From a checkpoint of a small transformer trained on Wikipedia: learned positions, 145M tokens.
Each number is 50 + 10 x the weight over its row's rms, rounded and kept within 0 to 99. Layers, rows and columns count from 0. The size before them is the row's rms in percent of the matrix's.

# down: layer 5 MLP down (transposed), 448x128, rms 0.121, rows 5-57, columns 64-127
# up: layer 5 MLP up, 448x128, rms 0.126, rows 6-57, columns 64-127
down5 100:62 55 55 48 64 42 47 51 50 48 39 47 64 51 67 36 56 58 49 34 55 41 36 65 62 19 47 65 57 57 53 33 49 57 38 51 56 53 56 52 51 44 44 49 53 37 53 49 42 62 56 61 46 59 58 30 52 54 47 56 56 54 57 53
up6 103:39 44 44 42 46 50 49 58 61 49 33 57 55 42 68 49 35 43 57 39 59 61 51 53 59 70 62 60 33 45 58 58 21 49 57 58 48 28 38 42 49 51 59 55 48 56 57 51 46 72 52 54 26 40 57 61 59 35 35 44 63 32 67 49
down6 109:39 45 38 45 47 59 62 57 49 36 33 38 25 62 54 32 52 50 52 54 33 49 57 55 48 63 60 54 49 49 19 61 28 54 40 47 41 51 51 58 59 46 56 78 48 50 59 45 50 61 47 42 54 33 37 52 54 45 53 55 47 76 58 60
up7 100:55 37 35 40 39 41 36 49 50 52 41 41 48 39 48 47 53 37 42 58 49 39 46 57 54 48 66 60 64 30 45 50 54 45 37 59 70 54 63 58 42 59 37 56 49 67 69 60 55 36 43 57 58 39 49 48 39 54 51 31 40 36 42 45
down7 105:59 68 62 58 40 62 55 42 44 61 46 53 54 68 56 74 34 55 55 42 57 31 50 51 45 35 52 61 45 53 61 45 40 56 63 53 54 55 52 39 51 45 60 63 58 49 42 62 47 43 39 39 34 61 42 71 36 67 53 61 51 47 62 54
up8 109:39 53 53 46 64 49 29 57 55 51 45 53 53 61 24 51 44 50 47 34 60 49 58 61 47 44 42 55 46 36 67 62 44 50 43 68 61 50 65 44 44 46 44 58 51 45 42 52 53 57 38 52 56 39 54 57 47 40 48 40 43 62 37 27
down8 100:64 36 43 53 61 63 40 55 65 60 55 47 52 56 58 38 57 44 40 69 43 53 57 59 49 51 52 49 37 42 54 31 68 41 47 40 55 65 46 69 49 58 44 49 43 41 50 70 34 51 47 45 57 50 51 41 55 59 29 36 48 49 54 42
up9 095:33 56 48 59 42 41 57 53 66 56 62 49 60 58 51 41 55 46 58 54 52 77 51 55 44 54 55 54 60 61 62 62 59 49 54 38 65 51 50 42 45 59 56 57 41 54 46 38 49 44 51 46 57 34 43 36 52 40 43 38 61 35 67 43
down9 092:47 54 42 41 38 43 39 50 54 68 51 58 43 43 53 56 61 48 42 31 39 55 41 39 31 35 43 44 47 51 65 54 59 46 25 46 50 68 59 54 39 47 47 35 45 49 63 52 47 48 53 54 45 49 49 30 42 25 57 42 46 47 57 54
up10 102:41 46 47 39 51 42 65 42 50 37 42 57 44 37 40 49 62 35 54 51 36 37 45 40 35 43 59 51 60 40 62 50 53 42 43 37 43 62 39 46 42 65 39 33 55 50 49 73 35 39 42 53 44 64 44 69 48 48 58 47 41 53 37 46
down10 111:58 38 54 45 53 40 37 41 42 36 47 47 74 34 42 52 40 63 71 46 57 65 57 46 60 50 60 37 36 52 59 64 38 35 51 39 65 70 54 51 55 63 59 52 48 60 46 42 52 48 60 58 42 36 52 41 48 54 61 47 60 59 37 63
up11 111:49 45 48 65 58 54 31 41 48 46 57 44 40 58 51 38 46 59 28 73 38 51 42 38 38 56 52 57 39 51 68 54 18 56 61 51 37 67 56 58 66 51 43 72 74 60 57 60 48 54 50 38 64 59 42 49 50 49 53 46 48 55 39 44
down11 104:69 48 28 47 45 61 45 52 46 46 39 50 43 60 43 52 43 44 37 56 53 55 61 53 61 55 52 50 40 41 49 56 65 67 56 51 55 47 51 50 67 39 49 72 71 41 57 23 51 68 58 54 60 52 46 34 59 55 63 50 55 46 49 53
up12 103:62 45 48 65 41 47 43 60 39 45 49 28 47 54 56 62 41 69 39 49 42 42 51 32 45 40 46 48 18 43 54 55 41 52 41 59 52 49 50 44 53 56 43 49 48 59 62 41 52 37 56 34 65 66 64 72 55 53 39 50 38 40 57 57
down12 105:44 46 37 40 63 30 31 41 53 46 48 52 52 53 65 37 36 47 61 43 51 46 48 43 61 47 59 53 60 66 47 64 52 40 57 61 41 64 60 63 36 60 44 46 43 35 59 62 48 67 61 60 45 61 52 44 37 52 49 43 53 60 41 58
up13 097:59 41 59 63 27 63 56 65 40 47 61 47 43 43 49 58 45 40 51 48 54 50 56 45 40 62 50 42 48 50 47 57 39 41 41 53 65 59 43 46 51 38 47 55 70 50 44 34 56 53 46 39 45 48 57 38 44 59 42 47 39 42 38 39
down13 088:43 36 40 52 56 45 47 45 41 46 48 52 64 67 62 38 38 60 44 39 63 73 46 41 47 57 53 68 50 51 51 56 48 74 49 32 41 59 56 54 38 44 54 62 39 49 53 38 47 44 47 50 38 58 45 41 49 17 47 47 46 41 50 53
up14 099:36 45 47 41 51 51 70 56 51 50 55 42 53 51 39 59 60 52 49 45 63 57 53 56 39 49 31 43 51 56 59 39 49 50 46 54 63 37 36 28 59 42 49 40 56 31 50 46 64 47 45 67 45 71 71 42 56 49 41 45 44 61 60 64
down14 105:42 65 60 39 55 36 47 58 64 37 42 46 56 62 57 36 47 39 40 52 34 62 30 47 53 29 63 36 55 61 44 43 72 32 55 57 39 45 68 58 66 41 66 47 61 55 53 63 53 61 61 57 55 48 44 58 66 53 50 57 52 55 45 33
up15 104:54 55 51 41 59 64 62 70 33 48 33 41 41 72 53 42 28 45 57 51 34 64 53 41 63 37 38 55 41 50 57 47 32 59 49 50 60 65 44 63 52 45 38 47 56 51 55 49 51 55 50 55 56 41 42 60 77 53 39 45 53 63 46 41
down15 107:45 47 58 48 72 49 60 37 53 59 32 53 50 44 57 51 62 65 39 52 50 38 49 43 42 65 37 56 58 64 57 48 42 53 39 40 40 52 54 60 41 44 58 65 49 53 46 53 55 55 45 43 48 61 58 65 35 46 41 38 45 50 47 62
up16 100:55 32 42 37 47 37 39 41 58 43 58 58 44 73 60 46 40 43 55 54 27 67 59 57 53 52 52 52 51 36 74 58 44 51 53 49 37 57 53 41 40 64 69 61 40 51 59 56 48 61 40 64 39 44 44 39 44 60 56 45 33 59 56 42
down16 107:61 41 63 42 40 58 47 49 49 38 45 57 63 44 44 47 35 37 58 51 58 44 34 41 62 54 57 61 40 52 49 62 63 39 60 49 41 37 45 60 48 49 50 57 53 41 43 48 64 50 64 56 54 61 55 57 55 52 49 47 47 57 50 48
up17 102:40 61 22 68 50 39 52 57 61 60 43 59 45 49 43 55 37 61 53 65 32 46 55 53 65 56 42 62 32 58 59 52 55 49 56 43 66 68 59 50 49 64 50 54 48 47 55 56 60 69 52 38 49 56 51 58 67 34 41 41 49 54 43 40
down17 106:53 62 44 48 46 46 47 28 46 67 55 43 56 62 46 72 57 49 45 53 42 44 40 50 46 42 61 57 61 36 57 49 38 47 58 55 45 57 58 29 49 48 53 68 70 47 64 41 52 44 47 58 50 55 59 62 35 60 41 55 69 52 53 34
up18 100:35 53 60 56 40 48 53 64 51 35 48 39 48 51 41 46 44 57 54 55 46 61 54 52 55 56 62 47 34 42 74 37 57 56 45 42 69 50 49 50 37 58 48 54 37 41 37 33 56 69 42 69 51 60 62 57 61 57 48 48 44 38 40 65
down18 097:55 54 63 45 57 51 40 50 52 49 34 40 53 46 48 63 68 41 48 26 54 39 52 42 31 36 33 63 48 52 53 65 54 47 55 52 36 64 53 58 53 57 46 34 58 63 56 62 64 33 46 41 46 50 43 48 42 58 66 52 61 50 53 46
up19 106:40 37 67 44 52 46 58 52 66 48 70 68 40 49 42 57 61 43 53 46 34 40 44 48 31 50 38 49 58 46 39 38 44 53 63 56 69 32 52 31 54 59 68 50 42 46 41 47 43 57 53 52 32 27 51 40 49 44 57 49 34 47 35 52
down19 110:47 37 38 54 54 57 39 72 47 45 44 49 53 63 41 47 55 37 50 43 41 60 75 53 62 52 25 64 34 48 48 49 36 42 37 41 29 46 51 63 54 53 44 49 55 46 56 52 39 47 44 45 43 53 45 49 51 53 32 59 65 62 52 55
up20 094:44 49 36 32 22 36 38 58 50 34 42 56 38 46 47 47 44 56 36 53 63 41 56 40 57 50 56 35 51 48 53 53 31 50 50 47 65 50 64 55 31 56 49 44 45 46 40 61 57 41 59 41 47 43 51 55 66 37 37 56 39 40 58 69
down20 100:40 49 54 51 69 47 39 44 46 51 47 45 48 31 38 34 49 33 57 47 45 49 57 57 50 37 43 34 34 47 57 38 59 33 64 45 44 65 34 32 64 44 47 51 40 54 37 46 52 51 30 53 44 64 53 48 57 57 51 70 40 56 38 44
up21 093:39 70 48 55 49 48 37 36 51 71 34 44 47 65 55 56 64 32 37 62 64 57 38 45 39 35 45 52 45 65 55 44 50 59 41 59 38 36 55 57 33 59 54 30 41 36 43 41 49 58 54 43 53 61 68 48 66 54 56 49 43 73 47 50
down21 090:51 53 61 46 53 56 36 51 34 52 59 49 53 46 62 52 52 51 47 54 40 44 33 37 45 64 36 41 60 41 55 54 42 51 40 41 53 37 55 31 55 34 45 40 52 47 62 36 60 48 32 36 40 67 62 61 71 42 61 40 48 56 69 30
up22 098:32 48 54 56 40 53 49 41 60 41 51 66 38 52 64 57 56 38 46 61 58 43 66 70 63 59 53 58 38 35 55 58 54 41 58 55 46 36 61 29 51 48 67 49 52 43 51 53 43 49 61 44 65 65 61 58 49 31 60 41 37 56 39 47
down22 096:55 45 46 42 83 55 50 48 51 54 55 54 59 50 43 72 52 55 59 57 49 56 43 51 52 49 61 37 45 53 49 65 45 34 49 59 47 62 84 73 62 63 51 46 53 45 70 55 49 64 47 53 40 39 59 50 60 58 57 62 55 63 30 52
up23 110:67 50 67 56 53 41 57 58 51 53 54 61 39 66 52 57 74 70 32 46 41 61 37 36 49 52 57 45 64 57 60 55 45 63 41 34 54 57 35 43 53 47 46 43 36 34 40 65 41 49 60 51 56 37 54 48 50 55 37 53 36 68 56 40
down23 115:50 58 54 54 59 55 64 45 51 46 63 59 44 30 55 62 48 56 40 60 45 57 66 30 57 50 37 53 51 39 37 54 45 40 42 66 53 47 56 39 52 51 69 74 52 48 39 52 57 39 49 59 49 42 37 60 63 59 36 65 53 49 48 52
up24 089:57 47 54 31 60 54 57 61 56 48 35 45 56 42 59 42 46 61 56 60 56 64 53 38 47 43 61 35 62 29 62 41 61 53 32 47 39 26 32 58 55 55 48 49 40 50 43 63 35 32 86 68 50 69 49 53 52 60 42 37 54 40 44 53
down24 088:52 46 41 49 67 67 60 45 44 60 43 27 53 57 64 43 61 48 47 46 53 61 59 48 41 59 63 57 47 47 58 46 28 51 53 62 59 65 60 56 55 59 30 55 54 50 66 48 28 67 44 38 30 57 51 53 46 46 71 44 50 57 38 43
up25 106:48 40 42 65 42 49 57 62 44 58 48 30 56 54 44 61 61 55 47 46 39 33 45 40 48 52 47 53 48 44 31 56 49 57 46 65 63 52 55 48 67 53 41 60 51 49 50 50 55 46 57 62 35 35 61 51 26 45 38 46 53 41 42 63
down25 111:47 59 61 64 46 54 58 40 60 50 67 44 53 48 61 31 58 53 60 46 58 17 45 51 43 61 48 66 46 45 54 52 47 56 42 57 59 57 47 63 48 61 52 49 33 48 29 45 51 49 44 33 57 63 44 63 65 37 33 49 64 47 49 45
up26 099:53 47 57 43 58 53 39 48 52 56 33 36 57 47 41 59 55 42 45 40 41 65 47 68 55 47 30 41 61 54 59 31 65 66 48 42 55 45 46 30 55 39 64 64 64 62 48 65 35 48 32 40 53 51 55 25 38 25 43 54 40 45 55 47
down26 104:34 50 43 59 50 56 40 63 39 56 63 47 60 54 43 44 13 33 50 44 53 39 38 37 43 55 64 36 47 62 56 48 46 56 42 58 48 44 67 61 46 38 38 55 56 42 54 49 60 36 36 39 65 63 43 41 57 50 41 44 43 54 50 49
up27 088:53 45 70 43 46 39 58 37 71 53 56 38 52 69 42 44 51 46 77 46 68 45 50 34 44 50 33 31 47 33 48 64 30 35 48 48 56 37 35 51 39 47 48 53 55 48 40 63 50 51 45 60 30 50 58 47 51 57 50 51 63 49 54 40
down27 090:64 49 45 41 52 43 55 46 45 52 49 47 44 29 36 41 63 51 68 70 39 59 52 50 60 41 59 53 59 74 51 36 49 45 60 53 43 52 40 43 45 49 50 34 52 48 37 48 35 60 75 48 65 42 49 64 57 45 63 42 59 50 56 42
up28 101:38 49 49 64 56 46 30 70 47 52 41 51 44 34 34 55 53 58 40 61 40 48 57 51 45 48 54 57 52 60 59 59 46 58 51 38 42 59 54 52 41 54 51 50 38 57 46 53 39 64 59 59 35 30 42 38 48 45 59 51 53 28 46 40
down28 092:58 46 53 46 65 47 70 48 52 47 52 52 58 61 68 49 38 36 51 41 89 49 60 49 42 37 48 47 43 35 51 49 49 48 34 55 57 46 27 53 36 52 57 44 61 49 60 54 45 42 34 41 51 48 56 70 67 51 54 42 49 54 54 57
up29 090:36 47 41 59 51 56 48 59 39 59 56 58 43 49 49 51 54 53 65 60 59 50 62 48 58 43 58 47 34 66 41 60 60 65 61 56 59 40 43 47 49 35 52 61 43 54 56 46 67 44 60 62 52 46 45 33 72 53 64 55 60 61 48 37
down29 090:48 69 58 49 51 52 54 52 60 48 53 47 58 42 52 37 48 66 56 55 63 51 26 46 60 52 47 50 54 52 68 64 43 37 50 32 45 51 46 59 33 55 59 44 60 33 62 61 58 51 52 68 45 41 58 52 57 28 48 49 41 41 65 58
up30 092:44 49 48 43 42 59 72 36 61 37 53 47 40 40 67 43 72 42 53 39 47 53 54 35 29 39 39 63 51 45 56 62 41 41 59 53 63 36 51 52 44 44 73 54 59 52 46 58 59 45 41 50 47 37 39 49 56 43 64 25 45 38 56 52
down30 097:47 45 57 68 46 38 51 50 51 53 50 48 49 51 35 46 60 54 37 63 52 38 41 66 48 50 48 39 54 58 47 46 52 44 47 55 49 61 37 68 37 58 39 50 40 38 36 36 61 55 49 53 63 47 57 55 48 70 41 53 69 66 46 45
up31 100:57 60 58 55 47 37 55 48 68 41 35 43 44 54 54 54 46 70 54 42 52 58 33 38 30 45 50 57 44 29 53 65 40 34 44 46 56 50 53 59 37 60 37 59 62 45 57 35 70 42 45 55 42 46 41 57 54 47 54 45 55 41 40 48
down31 105:46 40 66 53 45 52 40 63 48 45 44 40 36 48 59 43 50 50 34 45 46 41 44 65 47 35 52 48 70 46 44 34 34 55 43 52 50 46 66 44 52 48 72 50 47 49 60 61 42 58 56 45 55 59 37 56 44 26 66 70 41 48 38 55
up32 125:58 40 60 42 56 55 51 57 44 44 43 47 52 58 58 59 39 54 55 34 47 46 46 51 20 47 52 47 52 49 43 50 39 62 59 53 57 47 64 44 54 42 51 59 38 48 59 40 51 63 39 56 48 46 50 54 53 65 65 49 61 51 52 33
down32 115:43 55 61 49 48 55 47 41 51 65 48 44 36 60 47 40 57 52 52 46 37 48 70 61 62 43 25 56 42 57 61 42 58 41 61 60 48 55 30 45 50 46 50 42 52 60 44 60 66 44 57 54 31 52 61 51 60 56 50 52 65 56 50 60
up33 101:48 68 42 47 47 47 44 56 57 36 57 38 46 58 43 62 63 63 41 53 55 59 49 66 34 57 60 64 49 68 50 80 62 48 47 40 33 54 59 40 53 37 59 50 50 41 48 37 57 61 45 43 43 55 52 37 55 56 69 43 38 46 45 39
down33 095:32 82 44 48 55 58 41 52 48 46 37 46 35 49 49 62 49 35 36 58 69 41 40 34 65 53 42 54 59 67 48 41 42 45 51 46 48 47 50 42 48 51 56 50 52 59 49 43 55 38 54 67 54 58 61 65 46 58 29 50 47 53 48 48
up34 104:41 44 47 53 54 60 47 60 37 51 52 53 41 60 48 61 68 48 52 44 34 57 46 37 39 50 71 46 58 50 65 59 50 59 35 61 26 45 53 54 45 48 58 32 47 63 61 54 32 41 38 50 52 32 57 61 45 48 36 52 46 51 37 49
down34 116:29 31 56 50 60 47 47 53 39 36 54 50 56 47 38 71 59 49 67 41 44 47 33 57 39 51 47 40 53 35 54 28 55 50 48 69 35 56 48 46 67 62 48 63 54 39 56 49 55 50 58 48 37 50 49 36 54 37 45 50 52 62 59 52
up35 108:56 52 55 55 42 67 53 27 47 52 45 61 50 25 54 53 47 42 38 42 62 59 38 49 61 59 53 60 42 44 54 56 49 66 75 44 39 47 58 45 35 72 31 59 47 44 37 52 36 62 53 47 51 48 58 48 55 46 30 47 56 40 59 47
down35 103:45 44 37 62 37 61 62 44 50 43 60 55 63 74 41 46 39 30 62 39 61 50 48 46 38 32 65 35 50 34 59 55 46 41 59 48 51 51 48 58 50 59 53 48 68 42 53 49 43 35 37 45 44 44 73 49 61 40 50 38 44 46 53 45
up36 093:55 47 72 67 49 55 47 45 47 39 59 62 53 44 33 32 72 52 49 43 43 51 55 58 39 51 47 62 46 24 31 45 50 53 49 54 44 42 49 28 59 43 58 30 44 62 50 49 55 35 41 59 70 51 58 30 44 44 43 57 34 53 54 47
down36 081:45 43 43 50 58 36 59 47 53 59 57 44 51 52 53 65 55 60 58 45 64 51 34 49 48 68 63 53 60 55 42 38 46 52 33 48 47 56 44 52 43 71 67 53 57 46 54 52 39 53 44 66 48 41 52 52 52 41 48 37 43 47 61 46
up37 088:56 38 38 39 41 48 52 61 58 33 53 42 44 54 42 42 52 43 54 55 46 65 44 39 67 55 55 60 61 66 58 49 61 53 30 64 61 35 61 23 50 48 33 41 61 58 47 31 43 61 58 41 38 46 59 47 40 34 51 47 44 30 47 48
down37 076:41 48 49 61 55 56 54 54 71 63 39 50 35 49 30 62 48 57 52 52 43 65 69 43 57 45 47 43 65 48 43 23 40 43 33 52 44 63 37 60 42 63 46 57 47 54 60 47 39 48 40 63 50 30 56 55 58 51 55 51 56 57 58 50
up38 078:68 66 38 55 51 49 60 55 40 69 42 58 38 52 60 52 67 48 60 52 46 51 55 34 42 66 49 56 60 61 27 59 45 69 49 57 33 37 54 44 54 56 61 53 50 45 40 45 37 48 64 26 47 57 57 49 33 37 38 43 47 56 36 62
down38 089:46 60 39 66 62 54 58 41 46 56 50 61 52 59 48 46 51 56 57 44 67 38 72 58 64 47 39 53 50 45 54 53 59 50 49 60 61 39 50 38 58 58 58 38 44 41 48 62 42 40 47 42 39 69 35 40 48 50 48 55 55 69 59 57
up39 093:48 46 52 40 39 71 54 51 35 52 40 54 48 53 29 46 54 40 49 43 32 54 49 35 54 41 55 49 53 59 64 63 58 61 49 51 37 42 30 44 56 65 51 37 48 60 51 45 40 54 50 33 64 52 75 60 38 53 42 48 44 74 56 40
down39 087:73 52 34 56 58 62 61 41 50 51 32 38 61 64 43 62 52 56 29 56 50 53 59 56 57 41 42 55 41 49 33 42 40 32 45 50 57 47 45 41 40 44 41 55 64 37 60 46 63 34 59 60 34 39 75 46 45 47 40 43 40 41 60 50
up40 110:39 33 63 49 62 42 60 64 56 37 58 49 57 46 65 56 40 73 67 56 50 53 26 38 76 52 63 48 52 48 49 43 44 55 45 40 52 42 44 47 62 40 32 67 46 44 61 50 42 47 49 52 42 32 52 46 64 44 54 52 53 68 39 48
down40 110:44 59 71 53 45 45 60 52 55 40 61 63 56 45 51 66 43 42 61 42 43 33 39 43 57 46 44 55 34 62 59 58 35 34 42 52 53 48 62 36 52 50 75 52 52 49 44 40 62 52 62 35 53 39 60 46 52 59 52 53 54 59 52 54
up41 112:35 48 49 45 62 57 59 33 58 62 74 56 36 52 28 54 48 36 55 41 41 55 65 47 46 40 51 68 51 59 50 54 54 63 56 42 55 40 52 57 30 54 70 54 39 63 45 49 69 66 39 52 48 35 53 71 45 42 46 55 47 55 59 48
down41 118:61 54 42 59 59 57 57 50 34 63 48 59 42 35 47 50 39 36 43 48 46 45 66 52 59 49 40 41 51 41 50 50 58 53 39 47 63 53 42 44 56 38 58 53 43 57 36 47 43 55 53 31 50 45 58 69 48 54 43 45 56 36 50 56
up42 100:40 48 58 59 48 48 50 47 36 39 44 45 58 48 56 47 64 54 46 56 63 43 38 51 55 62 41 52 46 70 37 55 44 58 67 27 44 41 63 39 54 41 49 56 23 36 63 56 50 39 61 46 53 30 47 57 55 33 62 50 57 52 44 51
down42 095:54 62 42 56 46 55 39 45 37 37 47 65 49 41 55 52 67 68 62 79 30 53 47 50 45 68 46 60 40 46 46 26 53 51 52 67 47 37 40 53 54 69 53 48 57 59 57 49 55 50 39 53 50 60 51 46 62 67 69 54 52 49 42 39
up43 093:55 41 22 57 61 54 53 56 51 59 47 47 40 34 39 39 49 59 33 53 38 73 44 64 70 45 56 56 29 48 40 52 47 54 43 56 57 75 74 69 45 55 53 34 61 51 50 43 54 37 49 60 34 36 43 65 48 49 59 50 54 42 59 58
down43 107:58 71 62 66 46 44 44 49 44 48 40 58 57 55 46 52 60 64 59 64 51 30 38 62 48 59 45 59 54 60 43 69 47 58 47 50 64 45 92 46 56 53 50 48 33 45 36 54 51 61 63 49 43 61 47 44 46 59 54 47 58 55 60 41
up44 115:42 47 40 40 42 52 52 72 61 52 57 62 39 42 42 60 42 68 51 20 48 59 36 35 43 41 48 55 45 46 54 62 43 57 55 39 42 62 52 44 49 40 52 52 34 49 55 45 46 71 46 51 55 55 54 37 51 55 64 31 40 49 48 36
down44 122:52 61 37 56 51 54 49 59 68 39 64 50 33 34 29 62 55 61 45 48 35 26 68 52 44 50 42 59 34 47 54 58 40 35 58 45 62 55 44 50 37 47 39 36 37 44 48 53 67 55 32 62 58 45 47 53 47 56 58 48 57 45 37 45
up45 095:55 49 43 59 62 40 69 50 45 49 33 50 53 47 46 60 27 44 54 55 28 58 42 66 67 50 43 50 45 64 58 48 48 66 60 41 47 71 49 57 43 52 45 67 55 59 34 61 61 47 51 49 62 64 41 51 45 65 54 36 54 52 37 58
down45 105:55 58 47 41 72 39 35 42 66 57 40 48 54 60 43 30 31 57 42 44 30 53 59 48 72 41 66 42 41 49 70 46 52 44 56 55 41 54 42 58 33 41 47 35 43 51 31 41 57 46 59 53 33 64 42 48 47 57 52 54 42 50 44 52
up46 104:56 39 52 44 35 42 50 39 37 44 28 41 60 62 59 58 50 50 54 49 40 50 62 47 50 67 59 42 51 52 35 30 47 49 53 54 42 44 38 60 57 54 59 57 49 64 54 56 48 34 45 58 38 44 58 44 63 44 59 21 54 46 51 58
down46 103:51 46 45 59 71 35 25 35 50 60 30 62 63 70 49 48 49 53 64 49 52 51 53 68 59 54 56 48 74 38 63 61 54 43 33 53 63 55 44 53 40 48 68 43 47 51 50 45 44 49 36 54 54 43 56 35 55 28 40 39 54 61 51 61
up47 099:47 51 36 53 67 48 44 50 45 33 44 54 54 57 60 54 47 46 48 43 56 43 30 49 32 51 58 33 51 55 73 44 63 63 44 49 49 30 36 65 36 42 42 57 47 45 57 53 55 51 59 66 53 52 51 51 61 44 55 52 34 57 55 55
down47 099:57 49 41 43 47 29 52 62 30 32 41 54 41 53 55 47 58 48 65 39 56 39 31 56 59 46 51 54 36 61 56 40 44 51 54 39 39 52 39 49 76 48 43 55 60 45 42 38 59 46 50 51 46 60 61 37 55 58 34 65 49 52 32 59
up48 103:57 43 65 52 47 41 37 73 39 63 44 53 46 54 42 40 45 59 46 33 59 52 45 73 57 44 53 41 43 65 52 50 43 46 39 54 35 36 49 45 42 41 49 51 50 50 65 85 34 53 48 40 47 30 50 43 53 65 46 41 43 58 60 43
down48 099:37 71 43 43 38 47 55 47 51 55 61 36 46 51 58 51 62 52 41 39 34 40 83 34 41 50 51 38 43 48 69 54 43 62 42 58 60 59 65 52 52 53 48 51 43 41 43 51 35 31 53 55 54 54 35 53 54 52 55 56 66 59 50 38
up49 106:36 51 60 48 54 58 63 46 60 47 55 41 59 43 47 54 32 50 52 56 57 63 42 37 64 49 54 63 51 54 53 42 72 53 43 53 41 57 61 54 53 44 29 73 43 49 34 71 56 56 58 53 55 58 48 32 56 39 49 56 45 45 51 47
down49 106:43 54 36 35 37 48 69 38 43 50 52 58 21 32 39 31 46 64 55 57 49 53 43 46 57 60 60 43 34 44 53 36 47 53 59 66 56 53 62 54 58 42 38 56 28 45 54 38 50 44 54 43 45 46 61 33 55 50 48 54 48 51 51 42
up50 094:65 55 32 55 32 49 60 56 48 61 71 46 42 54 50 67 59 44 56 43 48 49 64 37 50 57 57 42 40 49 74 58 45 40 46 37 38 59 37 40 46 49 48 52 42 53 49 84 54 58 46 70 39 63 45 57 35 75 53 49 46 55 38 59
down50 099:52 52 56 59 66 62 30 55 52 47 53 57 58 60 69 49 60 54 60 49 53 60 68 58 52 32 56 43 49 38 58 58 73 52 51 60 67 60 57 60 52 51 39 35 39 54 68 38 55 29 62 35 62 57 53 40 55 58 52 53 51 70 60 58
up51 090:55 65 56 64 57 43 52 49 67 38 66 51 43 67 62 51 58 54 43 42 43 65 60 56 58 39 56 53 54 41 39 61 38 57 42 64 53 40 58 39 44 62 66 70 70 62 54 55 33 38 45 47 56 58 60 49 58 52 56 53 26 72 53 63
down51 096:67 36 49 46 55 59 54 54 58 42 64 74 55 39 54 37 59 58 52 50 52 57 40 53 63 69 60 48 58 48 59 52 53 28 54 54 48 66 62 53 59 41 62 49 42 38 56 60 51 59 58 40 39 56 51 53 58 34 56 53 52 58 50 66
up52 102:43 50 45 70 52 57 39 45 47 47 68 55 73 50 60 50 51 65 43 45 56 57 52 54 54 61 48 53 43 37 52 29 58 70 50 34 48 47 66 44 58 44 45 60 45 59 59 43 55 44 54 55 47 25 59 41 48 47 46 41 39 64 41 46
down52 107:73 48 38 57 34 59 47 44 42 51 61 56 34 47 48 58 48 59 41 56 43 53 65 55 68 47 44 52 63 35 41 60 47 40 64 40 64 16 50 40 61 62 58 62 55 70 47 60 62 50 54 56 54 71 55 39 48 60 54 44 47 46 62 65
up53 099:47 51 42 41 45 57 37 58 60 34 57 54 36 54 64 39 53 66 44 56 48 65 59 63 55 40 25 42 38 41 69 59 38 55 56 56 42 54 18 50 56 49 43 63 55 73 39 56 49 28 57 43 34 62 49 41 56 58 47 50 33 43 53 71
down53 097:51 60 43 65 48 46 54 54 45 64 48 54 68 48 51 47 55 73 56 46 49 46 38 62 62 49 50 48 60 58 62 46 40 53 34 53 45 26 66 36 47 49 40 34 45 39 37 46 76 61 46 44 35 50 65 34 58 58 52 46 42 55 40 41
up54 104:51 62 57 49 47 31 50 60 40 60 43 32 35 33 39 58 43 61 56 51 55 43 58 53 47 66 63 48 57 47 52 45 43 54 47 41 39 70 60 26 50 58 66 37 58 53 43 45 63 54 39 21 64 59 46 42 68 48 51 43 52 55 60 53
down54 103:67 51 74 36 45 40 47 53 63 52 48 66 68 61 44 59 58 50 55 47 54 55 43 61 39 59 59 54 69 56 68 49 45 53 37 57 57 43 23 36 56 34 43 49 41 51 32 52 43 58 34 63 48 55 50 52 41 62 41 67 57 67 54 55
up55 090:28 59 51 32 49 64 66 47 41 52 43 43 57 38 72 56 52 54 62 58 28 49 48 50 40 56 53 45 43 43 62 46 45 47 42 60 70 53 52 65 47 52 61 30 58 66 39 32 59 41 61 55 51 58 53 66 48 36 35 57 33 47 56 48
down55 093:41 30 60 41 60 55 56 62 40 55 54 28 45 59 59 60 68 46 49 56 48 45 57 43 56 46 59 53 54 42 50 35 53 32 41 44 49 52 66 72 45 57 41 53 34 49 65 44 38 56 44 50 46 50 72 49 48 44 43 44 60 48 43 65
up56 095:36 47 56 35 34 60 45 62 57 47 46 37 54 43 44 64 56 48 43 37 55 56 43 49 39 60 46 46 55 31 45 60 43 60 54 43 53 54 58 47 75 68 61 36 41 54 49 57 58 48 47 53 43 42 38 56 41 52 51 56 32 47 62 47
down56 094:53 46 60 53 60 45 48 31 56 64 67 50 61 55 53 42 62 48 44 54 48 53 22 46 41 36 34 45 37 86 51 48 60 52 38 62 48 43 42 47 63 55 48 50 49 53 42 55 37 55 36 45 53 58 48 42 39 47 58 49 53 52 48 50
up57 100:57 51 44 50 35 49 40 50 48 57 39 39 51 39 40 51 49 44 53 48 32 38 61 44 64 58 43 48 37 39 35 67 65 59 56 69 69 43 53 32 47 66 49 47 26 42 47 53 38 73 58 39 63 72 46 36 43 63 52 41 46 52 47 63
down57 097:24 52 64 31 43 59 56 57 40 59 51 49 45 38 50 68 50 42 49 58 43 44 37 52 45 69 57 47 66 57 42 53 48 54 50 56 36 59 49 31 51 51 63 43 62 51 70 57 72 46 38 56 46 39 46 58 64 40 47 62 40 43 47 64